Part of a small language model's weights: 76.3M parameters, rotary positions.
Each number is 128 + 24 x the weight over its row's rms, rounded and kept within 0 to 255. Layers, rows and columns count from 0. Numbers have three digits each. The size before them is the row's rms in percent of the matrix's.

# down: layer 7 MLP down (transposed), 1344x512, rms 0.228, rows 998-1032, columns 0-127
# gate: layer 7 MLP gate, 1344x512, rms 0.112, rows 999-1033, columns 0-127
# up: layer 7 MLP up, 1344x512, rms 0.121, rows 999-1033, columns 0-127
down998 105:106118091161148110104105104126085098134111085170123139138131115101107135113155156101113127164116098096152127126128152125092095146124135120121106118104107121170156093122114109112173141143102115126139101155127130133153161108197077159109156176141125139117116098133121128122134175134083133117092164118130090126126176140118142139134105064109104123103130142099126162121091117134119120114156
gate999 098:135110129161163133134075112168135149138118125144096151151130111127095172123111095110137098133144142112119191138127111081133048126076081130169113116155181112128130110129117143128142133150136152067087117152126128181123134134137168124129149135130116136129118147138105116121138140106114160110126083141176116155157160103115114101127139132138163120153134149106110124145143114122117135131083
up999 097:119162130107057129131123087092113088178069169142122090069115146135131091143114147149129128110141109101116118114082124151122137136109121119129129144142126103124133152173113145148137123136133123074188136138116105109130099150135146182162154154105121175113137081147141129100138097156114111116116179135108127115120094148171152128139143144124122098110138129190159158139109130147125145125159
down999 099:148112125115096127110130126153122095148143151147128131106135101112173124142087114158111115065125087141124126103110128156160117157136171110150104091181147099173084126099099121134102137091132125151189130137117125135115114124110100103098121139151120164135180136129136100102098111159141118149147156166130115111159106106133158132053160161145136161086102110169135113179118126093144146121130
gate1000 104:145132169134145130099109092107148103120097112111111136126113150116137132138173162120087174154105171088134120109106169156157123134107109101117134124089133119084127088102136101110152149148140100124112114122175115162120091090122111113108144142125155189136110137147131125133166122114115123130167183150140165124151109126125151168116126127144123125143136112117147172136120096127132122163169
up1000 096:150157150142130103113131087075115127120121118102119137135170114101106113141126088102098126149182092105126157118135152165133146149132133136122085130132130151104118098109150163168100097138095132074108173110137093165166151124122132110062106095106144137134154156189142098153136151107131143180124129117180116140143114115145121108097143165123131146145108110166152137124105136154121120128096
down1000 097:124132139097128138136097134128126159138093145124125139142158114077134151135150096141135103169121124108114101121137164161129101146112123076155144116105153063143120133121112148170166075126141095105168106097149145122141110108116098134093094131138142124129085131097134139124171100152148110149135108152114127151093114152147107149148120154163077138151109143097167157140098138155101120152136
gate1001 102:125132141126164117137115117104088172116108125150089128106094108131079097140085119152150131074147136137120145097133109090133130117099106147148126136169120138089128126124138173127100095152128068139117092142173089146130113151159118138126158087153167134125124138143092135129104086187143133120123117163153087168154119154113135099108114116113121137152094169141082120105125109167156118096109
up1001 098:154120143131168120110182137155163127092090122119138091128122138122156109120182193161110150133160193166141159113135110138151142101138128087139125130119128138128141104132154147108097181151141148137106081119108091121119147137155111162117142108164127101136099152118116100139161111144135162129107145159118108198134136100144104097129112150129126189144157133121156179126122085154120126133157
down1001 098:159133116138129115069123168090175110158131142133116111197134138104117096140166181113151128081099182138105129122139093091144183122092119095131121129135135121122132132177125153107117125129127121143102109071146134132127161123129153153151126067146129139101086147134144124133125097205156143087148111141152100175138099142059136092139138122098132135143153183132082170147117101135176126134165
gate1002 099:193124150161124112119178127149149130093148098165162122165170150140154108108109118180134091113116097142132155148118133145140149153133129164111176118105134137119093151086088155132156128098129097141160094139119113104165084134128112120103124179152125136133174156126139111082128120121145132087130140099115098160097132112134156112154122123144113107122095144119113134154151146089097128140148
up1002 103:167094150115120183074166142138142097168146133123097136124129122098125144091196146142151090111157135166128087137121086125141113090139126116196159133147112175108184111106138129120099175096154112113106119104105133100128124109147142153115112099123164105141093120102109112121127099136134086106105095103108116107140157103133116115125137123113144089147137110136125117111173131132140111192141
down1002 102:118118127104109132123095148150122130120121148144123113121111154172121181105105127098116086126109142141133149173107088126148120100120127124120140100141163150125153131129165104092189134156115151144166106163138119061117080165114111110115183135079127148108139166142084134072142129150115133127103145142134126145120140104122140072131117136092148152135110121160164100073159148130134113159106
gate1003 098:142175132113142145149120160146105153110131144101147160129084157151168105146124109142156141149137134156139109064154128131127111155143130131048134169179133120123153112110104165086140118134116153114127186132180158102128143110154179109136115111132122115109125118132147094121150121117119124119136082113111129136090148115117111162096117158127128100122089107148111144112145117165126123146110
up1003 094:100181135160162130116110114109153158119141103122162118146101164114134082140183159181156096158112168105147114154172175118123142115122143100117091149155141113134121128147101168128161124083183131115102124127128131061187106190079124177114141090049090141145149158141184145110103119120079143115135165083143174121130147068098115118178192146129146134134118145092093171152134107113140150123107
down1003 096:151161157136138140178151145174132157079162112130123138124146141182141082128145147130143108164073114121116134139134129123089144133097120127096132120116136137083132149143095161111145107071130114121154144111132139113134093151117155115134109101049147143149102099173156149143168130129107130112117119120085136165114138117107102115143148152140107100177089096150139143155123143121140180152140
gate1004 099:127103125129131109147141167156170169131167146122139171146122170132120156154167123189105120114120111098204110065122123137093122171138130163128128171150158136072135117127108120101140130137092134124118110123136148148080140129149131159132095112127142141125148123154098110153160094121140156104139135114089128171117139136137084159130115091151163096123140102147130142097181139145129075087120
up1004 097:170087135147130115145155115156141112118147155123137116114101104169113160087106102091128117114109168131104079108152130160162116099132116096134113111113119117137094114117129176170146150121124113156128179143116135138146098147119118159100097151114144136148190115107166072150087129141147144180108099103082103127103127131099110107120168157123112127176096148182076133114146149146080142088125
down1004 099:103132120105129113111139081123158139110104141091153134115131119199100136075190134145102141069150155148150117117105104070164121136118089196091116148146112172150093150111098108082145173133149144109170137104145140141151111146124162117155115157147070156118089135133149110147088081094129170139141147148093099150100125091132126156103131164102135142130129111116139135159094140161116126122152
gate1005 101:111096156171107101114156114128169121124131130106140161105139107148145120141143135101131143118131135121106123163143102179118071192133109110101151092139140162122120131113133092114119127111134152112155113153129112136151100105132096164133109133111123130121152107170119084154132099114075129089163102162108174109167115114120135130156133144116165146098123146128159139162131134185145151163132
up1005 096:151126119129125104134106101142133128116080113102130131130144113135100137127132128099171180166096124122179141114123167141169161117138141122133144079138084144134090087087144128129145086155186148112125132117124128106144095137116167126122107082113133082114147150100145128135119121108114092155132114137117152114098135145084115129195137099131144160103137134124101124141168134168127135124164
down1005 097:158141107150122120138124142109153107149077127134159130134129107171134117114118146120118098134102133120154119104117140129156123138126144133113135101130116141168088157155176157148110096160164164130134107132144132125139091111140112128093125128100096083120132130110121125139132136108127122192130144142159128128176156126102163132150113143124122133136113140120154153085117117119121142141100
gate1006 098:148156078169082127130127117142162144139138140084144069122176125156117158124123125169097153106185144113106070131124140100134122127112107171121155087131115119128111171140158103118134136110128143124137114073094122094125105116115143143142134163094103137150151116130089117115110130118152106151145117119115105113151149136155126124087135182177127112150134088114150136130125154122106127125101
up1006 099:160143131120104129160099099156127135140165139138156084149116097177113165126124081128162145137139097141129148186134088148124137180128108142109145164119090129135175137100124093168158141112113138110091112094121150134170143081134141107176114184138150123111101096095083106093141126125125140130159099134117151111145151126128103142158137177094159148142144102168083142152115124137127132182088
down1006 100:156162124136092111154130087127103081122149140094118130153118099148122132114115140148170133118126137149126109147089115111117165123123166113129150143126107176128197125133130124155172120117099127115138141139111110078123125101171146125163096118144151138116138131116119102149128119139147145138132111142119110092045115141097142126090114166107143094132108098155125096106120111162150118169130
gate1007 104:121150096142151155099144119086096126142157106107113106143141148198091103121145115108108164167108118169125099119149141111116136154109164139143147120117124145130119140194107157138155135146182108130064141135114082136108126137161129188112134119126147124141133141146163158173130186084123152113110163102156112115129106165103143145098112152167154139148095149146169123076096143130109154162129
up1007 096:098150163140131073120094115074177122073170096158151121129096134126093124147173087149112114146121086164119118128152119127144175130130110131127141126177139104134182100127112113143165122113147123124157102110085113148097110142139144120156136100135115097109113171078117088126096115144140121156121187151161132111153143114168147107114080120126128135152097132182184176127136129108133117138126
down1007 096:155150136083113121162131171124118131161116137148182105098126140087091126170140120116123092125160121109125142116157142095109163089161178136115109131133118172162162118123128141123116139122110152140105125138133117118130136121155080131126134100147160156133150105141106117177103134138166153108153124121142140093131168124161157140157168122034151126138119113146141118138127112129144134177139
gate1008 100:142131103136153103173112124125107137153147121109139141095175080090123104130097118095168127103124120114125111150120146111114137145174117129120099122081133140076125129111115124108116127107119113118127125125086193136115165151108105115132111121137115106107073147141100122132129119108141114134131140192128107132149123091126177146158131105131156149124118125126146122168106097158095107152110
up1008 102:134120112116174142116138164070136098118145172088118121127115078103107120149122105140113107113147174086118117126150124139138154158133140123142117175153145113139107143110119120101120115107134175111164127096111089147126151136100113087153154101115115143160125135137124086097137120118108119092133148126101107117126123156132085171126118111115125106129149140140108120158154111172136156113117
down1008 102:127139129115196113135134107124124110109124100128140131143156125137138175126172098121115118125135109160127133099166153137153149149107109115094101132106092092098142110133111153132129137102124150117184125103112117156135111119171094110115158097078171101164154117107119182148123147115140112095131139167150120127092204103135156144186135094181116094123113119109126099141148117132127123128125
gate1009 095:125129116102102087105122125151140119146118113139117164131156128083089117133138094098174162130153114163128118126139125114129113132102162168120153139103143092173151082141126145059143128127138098123188124089091153127095120101097129148131146151098180127119183160126132118143156172129079121093101099134129125143113137146110118125130124151111136137143134137089164142162116091165108103126113
up1009 095:102147136122175145134155125193161111176101120075136097120163154137132131169102146134183131083119136095142146131168069118058151101128145175147169125099137127120108129157160164122148104155118124094147161150106159105130092138145121138153116142129115123113158116099190137117123147129132132124125129109103147134132098148123102148120163135135115169154136118101157151150109146109116138091173
down1009 095:126138136155111173117129084101105161127150096142169131142125119115126130110119174129112122086178153094080136110137130126107125153149103174108140111160109136075134119117126176137158124137101109127099139154080172116113110131113127125141154125114114117145100098144146090136082137167155143130096148112064133110143101138086094136130180175076160132140120118106156145116130133170142143109164
gate1010 100:143103160101147143147147118079158114106158134089157137127131121118087118150120133119156139133114088114110174106162144120106098116152135128129105129134142110103152107134159099134063139106138101106123106101105109114104104128120115135082094149120091130165131090123136151131081125114136117135152095167136125110155103124121170132111109143158132113101135126161142150116113133111111091112113
up1010 103:137106095145144055112122114123096124112156146145114151126150121123109120120140089139138115129154123146128116158121083113128148135123123132098120123153118105160165140125122128123168160151175132161159130128138138122135104107102116109140094109133094130116116152124125148129108114132134128119146170127110149137134147064157138116116131153127100118137080093166120178122141130071127128130125
down1010 096:130134101157142089108115139138118108087126121136145150132143135122114115154101124148146121157108173108119156150149122157131134106134149124162168145163163154146141121109159138117176110156125153096112116147116112113129116171184121143123065154110129126095165133105119174126090151074103138108146147153114107145111091120090132112184125186156146140150157134120125134142121123132128130119096
gate1011 095:109119148126126114099116131118101172083066122109148164149166125138129141119114135127131082114168125086126140146145081125124107132093124135183098158139163144117201093119144114123117100112125122095124140083108160139109104119122150112140109129163096095136109121113118129153122119129102159122168165120144128133106144110101128113101133118126114126177145121123132138071107109139137156173102
up1011 097:163134096140111096162131120119078086136150116113101153104123126095107106123176137115148106151107112171151110127101098101154118085083139112148132134166090167107046108140157148134142137150141158141098118133117106110118137081125093088134133123088131145153119121134117157111129112121181131156125139135125102133145141116112132117042110087147111097105112147114119180143154150111148143119140
down1011 096:101097127112139161131146152122070143130167148135095090154134147116116124111139129150133132157079158131109104112067095140099149149183136163124151158117120135134094129085167135117131137148119159092139113122113137117108100099133143106153130143135096105155148134137155145104103144140128119173155133145119125119155144142102141128118083121109106129133069159049137171132145158121119137121159
gate1012 106:101140106101131158192171128096136130146064146115136128140109143117126102110141116116163043177121111107117178159084114139163126133131133117101143112118114163115176143072102129133112159121116080117114107110122169138146144124126138122104128135165137127152108124112144113102071116068113086116124097164138128117149126111148149144129119116145132156112156129120121117111130123104139133157176
up1012 106:145168111094124080103121114160141173110119152125097128152140142085119139133124174109129150102108109131089140110074129145152116172118151095104095122100159134105133133084120148156165123129117098132114131142129135119112101114132125125109174153130152099104165156099114137101160076097132147090134138134134129140115106147153082129129144104128137154145103125109124107109145114155137099090144
down1012 109:192125121123125117074114108115145143115134100173124125152177126138111170096121127119139166090127148140115155111110154125156121147184140123121101115158117094136116109155141128103125119121110189114115147174118127131059112118127141166131106131113095123138074120151134134121110143126159191108165115146130136115132161141128161112146219128151149173150075161075136165133171119129094159143111
gate1013 100:125135125134056153154140111119099079159129136105118131137085158146103164169147164152148128136111142132134152169139110123158129134144088100149138110139144123125150126079112117148158149153106139121140117137159130113148136158111179079110130138143136105146131136056124105118150150130109127089106102153133076118133148139133102147147160115122143105072105137146086114124158126137153165159093
up1013 095:137114116110133116169145130145107109110110177146132134115101155161132127120122121147092120120094125182152171161092067131175160141129116153102165106115127171124096113100102106121138130129122136065137074107117109107082128140061155130142134141093128097103145095148131117162140122131113126108155165074114157125136134156088098138138165094100146117137119152153131124103124117094116123189148
down1013 098:173150103133174118166091137175144129152120130116136127108136132140126147082116136115113131108089115128158149156131098132155175115135088162162167125145122161158122093112097151149125134135141128087163121098141133090085086115085123105136152142124135119087122116130147160139133130153120103154115131081133144142140124118151129131145141150130170106161135137107117145136100162131115109124109
gate1014 100:159153120143153112135141134130135144117114131105122097161112136150091163132107145138109140156088092108091099111177176140077142141140107107135156131074122128119111094177117109161159122093124112142132119107113163134113147133146161159144160114093114191097138101139130104141116110132112139108124092133133108110122115147148084110104146123127100125190108131100173135124099143109101098135084
up1014 101:129088153156117176158097115128123118103119138122077127118123126137083164079151142118126125094126117143125141159136087127086127121170105099103141125125086156120168087113099104150124118123105104100112168138127153131087101083102143170115155122095107084132105125159113169095095080071094121102139156147131136144116105149095127088132098173128105183111129167121132180109121116121116129144120
down1014 099:088123149190172144142151108121168128161127134135108086122094139131134154138125146148132170167159196109117131125119116119163130103107102147111163139179132095085174143134095121169124137107150131124098166099139116141104084145100154172160137116133116124104099095142148113103137109086120123158110126144130123136164089138131164092119131161110108100104126146156117147102113120142091133124100
gate1015 104:075085144133103109141113144139139111100170112085099151128110170150140137117113118145150158133144093127107125116130123134114128154150131090128157125131163125099134154140126116079162105197151133135201104124118107080091099167131127129106126096100133116190103131110137148134103127138137160137132106083122105102129190110163131113112163111158151151161104164146142151105110089123131129115105
up1015 104:137133103122136135175081183137122128109158126118143174139140159139155132148144151127128078113119162128121130124125168131148106125133093124106105109140104167137111080121152088116128118123147146148120152126124133137148112105142141132142123111101103103121120140140123104116139128141149129149101146148139134106101086123087130134155129141157099127090113154113114133110141121130122111158094
down1015 101:109102074122117097174096127151116132130124132139167093112151101127104177113141122128101100116135105135168128131117176144117130124144106111141124135138106185136100113137173136113158128144088120128068128139138143120091128118155141136135095121099128136140149128126101118144131116139146120133154107095137089118164115126122109123127117127142111158124127114090162112134144114133117159131112
gate1016 099:125126136121128123080120141127102152141148110112116148100141157169051097115121135106101128123122164105148147110137114142142127078123122133124115123115115137129168167088077078176137085129103114181124153158110117101082093128163140091092089147161173134122128096154094139151154136160138070149135148121165124122160116192096125121120125119157093082121152085077136119139119109111127115154140
up1016 095:151149156155157159101114167145116149211126107149155086126148106055146118136144112143117148124083143130093110136166120101139112124116098089112118133109137111133157114155077139125090137145121123141128091120089141154078121111115098159166125131158148086143108169117128127142146143098086119091134128177122143092150135140126155147182125104165098136105141122117126130123167139097107127114136
down1016 097:194181174100112120152172163149095129170148120148155120134133123134102122159097127107129131095128130120076102118121173138159112132082174148104128115159138117156143123127115089115088104132107130160143145117108109105094172090122138113108101126089174112130127162125090145112162114126088092124117147141133135155153138113138174168153129134135118117121180109095163102117121139137137144144137
gate1017 099:142155129117082118127138128152155168074149093127105125167113170105129131100126115135135149158130151128100115116138112144119115130109144144182117125121136118109139128109111127106119124113156137136168180090141094120136147115139123156149143120157122067130114121093121130095113129134107150121118138131142138110124130104104127141142179143098140138145123143169124114112142120117116109162119
up1017 100:117137134132167128105106155120082103085125152098125105112132117170102130167141125120119120100162125117182091142109089129129095113139138121168101158141169116129109116130112125111110169138112108152093080152141166131135129112114092134120102125183115095164178128101142143131118144124160103123110142130097118095135108132172119112150137126127110139072132129123136132128139103101103114143128
down1017 100:139120160137118128103102153164064131125120176087098121089152086097104129157120119119117146180133170137170114169155118117154130145136142157171125106149131131124144136127085145107121147127117108129072121179128144106135117120141116139083145124118121085144115151144156103145157136069157120121152124097105104130055142143100091159124130137108132113064117121113147101103144151159091141103113
gate1018 105:159140119183111081116119138112108146157169124101123158131099165159146097116130125148100085112081118141108181137140169149096079069149153122087128110126111106126106147105123132137178096133091143134132083145148125158103086134084146114137089135124097125143110107084152145156144154160100141126129113104129157107123187105124086100095112136134095145159124167114089136127131156113127102131119
up1018 097:131162142164130127127117097142152164160150118111123107134134094146163149182135153175128099086153119113109078160120209127160086116105137119103137128119149095170136126108055128137114160143131127142158139133118154121144148054110160165167120094123162125131150153103169132127120113136129126127135090149127145121127126110134126160104156138120145132102129122111111105134135113111135166139094
down1018 098:115132160197122182127132126127123178126106128135156104164113131113159106155159084145132090109122113131105138092142163152117143119135179104101132155130121094149169136122149136123147145207147116150154123149133115182124127132108170092092133110153172107132105173085130181074099133142126143156117125125104112161161158150147094146088135114115090154131096130168145147145137116126143136106100
gate1019 100:125162146152162147119134165158121138111124141130104152135106115134117115096133091138154092133121119104148109146094135110130143105117136147109098106092169134151176099145107165122110128127092131148101172149139147134084117133114156138142120141139102153157078130117082110128134137148126125146099151137115178136111109150099182114164150134128098134142123089170099133132109132158135160157120
up1019 099:154106120098089136110144124104149114139143110141087110148130157116098114150149135131141095149123105116111110157146119123122105130066127132159178156157133122113119108153133121109136137142115138126140138103159124121134126139136148173161162104096112148126133108153166114131146108145128089110193157115140083117122152149150116124115151155171158176124122127154094144114158166156119135151103
down1019 099:103101183174118159080148097140131120127132112151108093167114146121123135104188136153160149122139130109155102159118109101139103158120109146161167150102145145119121122129128123131148122095116147164120184132101147106081099141147140110111144115126140113097124104112147111133102107048147121130132110144150121110133093113155129163142138122204156103121112134139121152135118123117087105165123
gate1020 096:120131131155134097103129077122139100098168133116058114122123140135109106170138110127146138133149086154138146139107157105136112123145123129123119100125096143121139117158113134132102102139130093166187145179119144096117108142120127115120108163139212056104119109107150100090106097109153092150134170141122105120135178118150137080133117109135121181103116140118114113154137109122145127146168
up1020 093:099136128146116091134159172092100154126152140123123126153097135123097128162105123139167121139171147162096133138114127110135140113144107109104145175125143182104130188148127156090075149147152152156177142149103121100129128154169163149109143162082129116117095119101111126124138137105159101137106114154158143086123119137133125163122143092102078123157113139174132139101106107132156175112127
down1020 094:112135115136083105104180110114133129089118105161134117099160131095131154090161085154097173107111109108064162137142138141137098107088098098157162158106147133153148142114152161081126117075147126148160111091151115132145146128147127107111148172144123097146125152118154141159096133135154114168147151156106109094102152120164181166131125121113156116124150119151113118129136079109128122104157
gate1021 101:166133130098117075145104135122100137203140140137100155109126132150102093088111129157146118118095125109129138116087130132113147140123165152165098139132119122139119131134159129121103176132104113124124135137102120115143156114109099083056211131139102155073123124118083172161159103111129122139139106150106083092171128120124141117127154165095153131133145151139121127122129157141130158119118
up1021 099:136108090122141151111159151125109111085135158166122080123138140112111108166126105138134115134141108153081128131137138104159133099143104116126161107081102084106108166136186160138135082092131138145067160108154129151106133083106119154082085124153102143121128097102104053133167131083145114127109150088142175122159145162135141156118141118129136118132206095144140109139130151152129146140169
down1021 100:159154117155131138136116135159111133062140131122177114164155135147120098139156118115114108112093164102132136160136100132129150126135114110113117116129133135149138159104138122156122163140136169128125169106126111112115181197078087126128089147112126092156098184147128092161141097136144088102120129104123189111129116096114136153140126120136127097133105117126092117094144172164130130137107
gate1022 104:173123121089155128146138139167155139167160087143095154140107161119102154124102129111138126135136143096122141129139102113156120117139121165122150081142076141110112130142164102138112100187115116157109093096126133125104102146124136119125103136101136146129076142130103114142131133120096119054096074173115101111122140142148140140131144136119122133145109147108108116166139159120054096129084
up1022 103:098122110107099143108094090098129121105115111118161099127134087155123109154164097118155108099143154133144116118133139162130091114108141087123166131114126116146139125123128162155110153142152154140096150120095107131142117138104118139124093136098167089107113151140121081080126139129105124143119158134143170167153138164138164136125117108165106150124119162152158138134185118142126129120143
down1022 104:129111120126100135131140112105130137102114117126164104123115100145092129130137106111118123118137130126149089092141157138123096164067189091169113129127123090131120113110115167130112155131131142149099148164099083143143109152121127125119089149107140111123140170110115092108130152157093122141119134116159142157117134140111160135102113102136115152126138168145132102128139143108140111139112
gate1023 100:153113109160149164129171127133104182138146130118130106129130168119099126150126129130130175157144116121101145108192132151113145111117145089151157131136119126147126129144135155127125098116138140116125122170138181078154131087094151108069169155097099175118109132134128135127129185114143139161098155129116187120131170136141121124121117088162134157095108096098130113138130097112115122133107
up1023 101:147174137182105135100115166158108119165102095154098131115144137120091139095113128140129147131125134143130130174103146138142129108121127172154138138129160116130139111169137124082156095120141120128124141105173119147123097161087161116143101083070152143173115173112089189132112141133124136119092113078120155114135148161108087096112123105143106139108141115118174108145124148128129126137138
down1023 103:169165103114104126108139145157106166108119146116094136126140156119079100099139124111127135100113101139131075140106125140160122149094129115146137132119157154147118108096087140070142098127054146130142163148122109136114158160105130176144126107116127131137138105126122128161131133142102146128087117085142153140097153146114121087141118132150122145068137126111144095146116154131078132121132
gate1024 102:122137142077105102132133182077116181120105116133139136160137138114111113120101142153098105133145148160116103111139146097132161124070144155150086113166123138142126120152116102116113096120167132139099168125117098133119115144139081110142156149092119117110096090120054107109152108146131127168140123132155102080118155144109149099139123114133121106142149121177101121122146145153090105096159
up1024 100:067129139100116118096105131111122141145122117135115135114070153110110115103107146122114132195128074106090116126114117119111171150119143077099141111098145116141114138088094189146156149145117146095134130148067107130159111124155126128083163144116099108099121190200124090140090129129090127123109145140118147093109157133150133170157120138090103090163116084159159148158068105122133146160155
down1024 100:198089141147100102101111131144133109107118171107091108150108125139110159116128134106151118138152157098106134091146137096105154102122169106165135165065132110136138087134129144151161118111112087151122109101075173175114104113140135097126120116138148125125138098127176102125175154158175104116136138122119133120164129124105108119109120182121132139144154139109171170122155146095142160095128
gate1025 094:141128121111115140121134106112145096135150112109133152121143162141160159115103106133109106174092089106130130105116180129132102141162081111129139161087094086085149154128127133133139113096142123124162141149145162159146150089109150108155144116129149133094120140119141165148146115112141151104122128127101146136105136107091116133127090087157155134130129118165161156133103160176105145091141
up1025 097:138123122131147125119115147146136152137115129165127095107103118092126071137089143144157158147144134116131106115128129144124148109083202168098146123163103145116129130098200134154151105120090139133144098136144130145122159114153111156156117136144139126172133046120113100117120160092127105101112111142160093133141135108133140069124148123125102138124130139135144134142127115080072131159142
down1025 101:092139130100170116137131135117103120144150107133130121117134107095117136145104079127148137146155107122112108147160152115110128105121125153128145118159152151112095135120164123112122143090133134157110106151118106156103128101151118108144127131149140121138133091114138115112130144138105177140087148130143148089161125096189148102148159130079134121128139135148129082161125151130111135127155
gate1026 102:146176151122199102129111147110135116091107139154124101090163158097116186118155162134132150139125128155143123118106122145107153168144128144114136112131103113136108128102151109158118124135125108103159138102145109174111129160115133144124169095155146115162108146108148174101092160108105145146115087124139142146137140135154131142115120112166148129110106121118113156128120159139071128142148
up1026 101:133136142122138135149139118139117156086177166135125122123100099155120094128100125100096133121132116083141125145141134114143141135151133134138099109174104112143132076163104105129156157129131172109125190120150157167096152091137126122116099136074093129104127147124139162123131133126088094091122115139097146076130124113124114146114159165128119130110168146135128134099169161131159127113087
down1026 103:160135101150107146120109139134137147172113133114142148127093130127120114167148131152124139134116162082120158138129132116103127106121140145116124129191110116177155113090137141118153129107143119099120155115078139116131144096101084144094126133120111139138137126158088095087118122098131151168132155130143131117139163142103117115145150102100117122097093124136109091157120193143138142146140
gate1027 096:124127134120120138109123126146111091103149141149165128100151155129097174121097152135101114127107149129126107124116164121112075112153141095112114101141082142101093112122140126125176136129121111114173120151121140127126154147105099103142151113140083148071126147158098149086135107121116166132163150160134116175136153125131086141116109135159114136129170115081124140126150153133172124109072
up1027 096:110161116103108173135132107142127131142141089114115131091153135093158119085158117109108079083166157137104140148136121149090088106134136128123120117129147138098164134128127124122114172138110159129140138163046155148112169155098148087077125160176124126066133105194129121142130127138114130162190124153108176084112086183098111126146139114138138122126153117106167108172137117159141128152115
down1027 094:157153120102085133146137129137109137112170122115121161086149116116134107113150119139155106087107131082129150094140128162122143126131146110129079126131139110146152160088119146100101123124111131123136106129110116101129193099101137135044125087152120127111161108119134116145114147144149125109145120170086121142125138123125124143132157132099160137170145113130114110140178097133105073111108
gate1028 100:144131154137151105122089140143149151112124125101107159133131124185182125173105138131137125148128126088148132133087119139114108082156141096180126115110134112096127118143094132126167162126134122139091107118136141158158142112103102137106085122163120105124111118131152148106153098186160134117117127119137128174166150143109102112135138126132122128136140169176108125115189101149106117156128
up1028 095:167092112128153102138142145114130166142091100124124151152105125133133117100119165136135145056103098128092137092125107171134159142129097106113129096110122114142132138120167123106122120118127096103121140117154102087162159183148106158117153098135143129140136103131083144164109157168139093127120134142151154083135096126150128090110090116175164125139086147142099148102090122114128160162113
down1028 100:114135135084134097117105166093146112183134116149134128123127124125130109138114151133127169143116163151093133095096084155114137124126119095101175134107136115163160138121116171109145107140130110160127103124169101119158137127091112112091142102125129150115128119140104162152133176203179090131120151174105141107128122091141116110146140117175146119109129170140147113095142147104097162140121
gate1029 099:125142120078133139113135116073133156109092123086153162083117121097139117088152121110114128145136097161118110125116109145128137137128147127089123133104105143162126120106115141108114150090118079145136142077165154173140156135125133134126106103137167071114124138142109150141140125151110123172095138136104134156132103108130121153147086161116132167167124109156111088158158160160150098124105
up1029 097:102113164136119142113138137148120164101113128111100133191154093127121120089116145076133073132120140061129139141150182100089149137161155151156121125113112104115132133108111102131144130165152137121148092130105121105128107155115109174152124149171136149110108106141118151133111077132144123169167106129118159074134106140142087098111119153110092133104113141170153111110115119087114172119128
down1029 100:107114153092119138144109102114110119167114183116102171132138081076148148155071105130156113141148139117120072161156150169081144119177156112128124100093161101107118116119161129147137160123160127146155146155111136121137137172115115155137125144141154138123153108146098156129128152160150116131156105133121129132163152112131142137097133096163115142181111126137127163087130092119107144117118
gate1030 096:148150108121159130177154124139143166113087147101144096136117134116134116090145132152096135115171121100133120122079104127154121167101106121130091161099150156113122101112115174103123166149117123142088125142115133162127112122120137112087146109106159131137136161159109161160121143105149136104123090125114108097115114103152093111118158135151120155086118093079154119128149147123156128177086
up1030 103:118129152132109167104125170133123128094125152176128156144151118101152119109135148117084144104137131134122093138113122153116142125152133132130136151115127142140123125126087116141125150127114142112135105123117164175130121114094119126130119113118150115117139101134123171142144166128109105127136111144161165149148148129144123091129103116123122091179111126163127130097125121118159124121154
down1030 101:130112105116103112134158173135117071094169128103074190093075129104150130104081183124108103144118130118079092135133143154148110159172100147141110118116133132144122084134144115150143150117112124105151126129116077143073159156155133132114123152113153119117113102099119125120134121127136120158106130128164136145109088091139126111118112139122118106139153114144122098109114155125150143126171
gate1031 100:144162104140082147134106128126115133101132134135138129113128133141119130118116120145113156124162166145138091100152102157116115139110165118159126145108136155147120101154179151152099160184096130142101128133158103116101109128139063113145158141132131154174154132119119115128144143117177148099135127118092085126130124106134088140120150162123124135106132141111136100196116087085132129122139
up1031 102:148153155071162105106143131087129124120112156143128084117110097103117151138150082120170111124188162142130129136116138125154149099138138117153094151145142141093152094171115162165120089127148124158115148091149104127149100144092162143170143155119083098148160108131133133139123155128145106153132120123131100124114145153140122127162118110108063115098135075148094124103114160113109121118153
down1031 100:121143143073140184125111116137138131158125157147161107106107090126124125122119132094123042106111118172125139146120130085108188136160100113159131126152134151127148108118131052141101158141128120139131089144116077130149131122104150146146166158144120141109144125105144166133124168137108136128126143107159161131141151117154138146116092048148114155109107120133106098087155123172129117128154
gate1032 099:066100150129131087154128090107108140137120111131158114112130117097150121155136159108137140150127104083137136202134135139123054098139114150122140116109120144122137164120088115147091113132179128109116142177140113147154152145162093116149106151125184176156089142088101130133091149132152097134160138110164156120115122129129140105139088137176128118153117109118132088118105115085118087073106
up1032 104:131117180134148128117125155097135141083123082152127128122137135129126137146059147084124125116159128127143120129136172097173127139132125113128118127112138171114140116135153147152126126067123139107110129087135086196151139128139121112131148120175152189167098134110080153148110160137121147152102119151110153128127107075142139160149120136139132150126110107111108173113137095152121112146142
down1032 102:133126152145148134117106119095150149123137123108072087125108123131105174133147122098121126117117113130177147123087120096128160160133127184115122161085121168135131138141141125149083119138154112152092114091144130174113113129119119101089122129145103141121090135160137137141136112136105156094173083143123153120095197125123125158094132129106155133127147141139102171081124112156158109092142
gate1033 102:144146124096135102144092100127107118115169123170098134133133114148126142181120129157103149137129147116158138142157160135091115137156104095140155130178177114123114114135121131138164129123132111106105121132154117074105128160133122086102086111168087085119170145101115095146103159100120139123129141089129145150122091123123156148123106112099115137141111114139157155175112127112171158134101
up1033 099:134144094145135126155130130148089152156072148067134126100151120135112147136157098091134166108140147137127115104158127113112145092185125091103102103119172145121163104147091109096136098134109119075112130095102137134098112101133111113159117130161151145142114176117135153142097089116084143129118075139161156098141105126119089088148118112136101153151157148133119087097133122103133115169115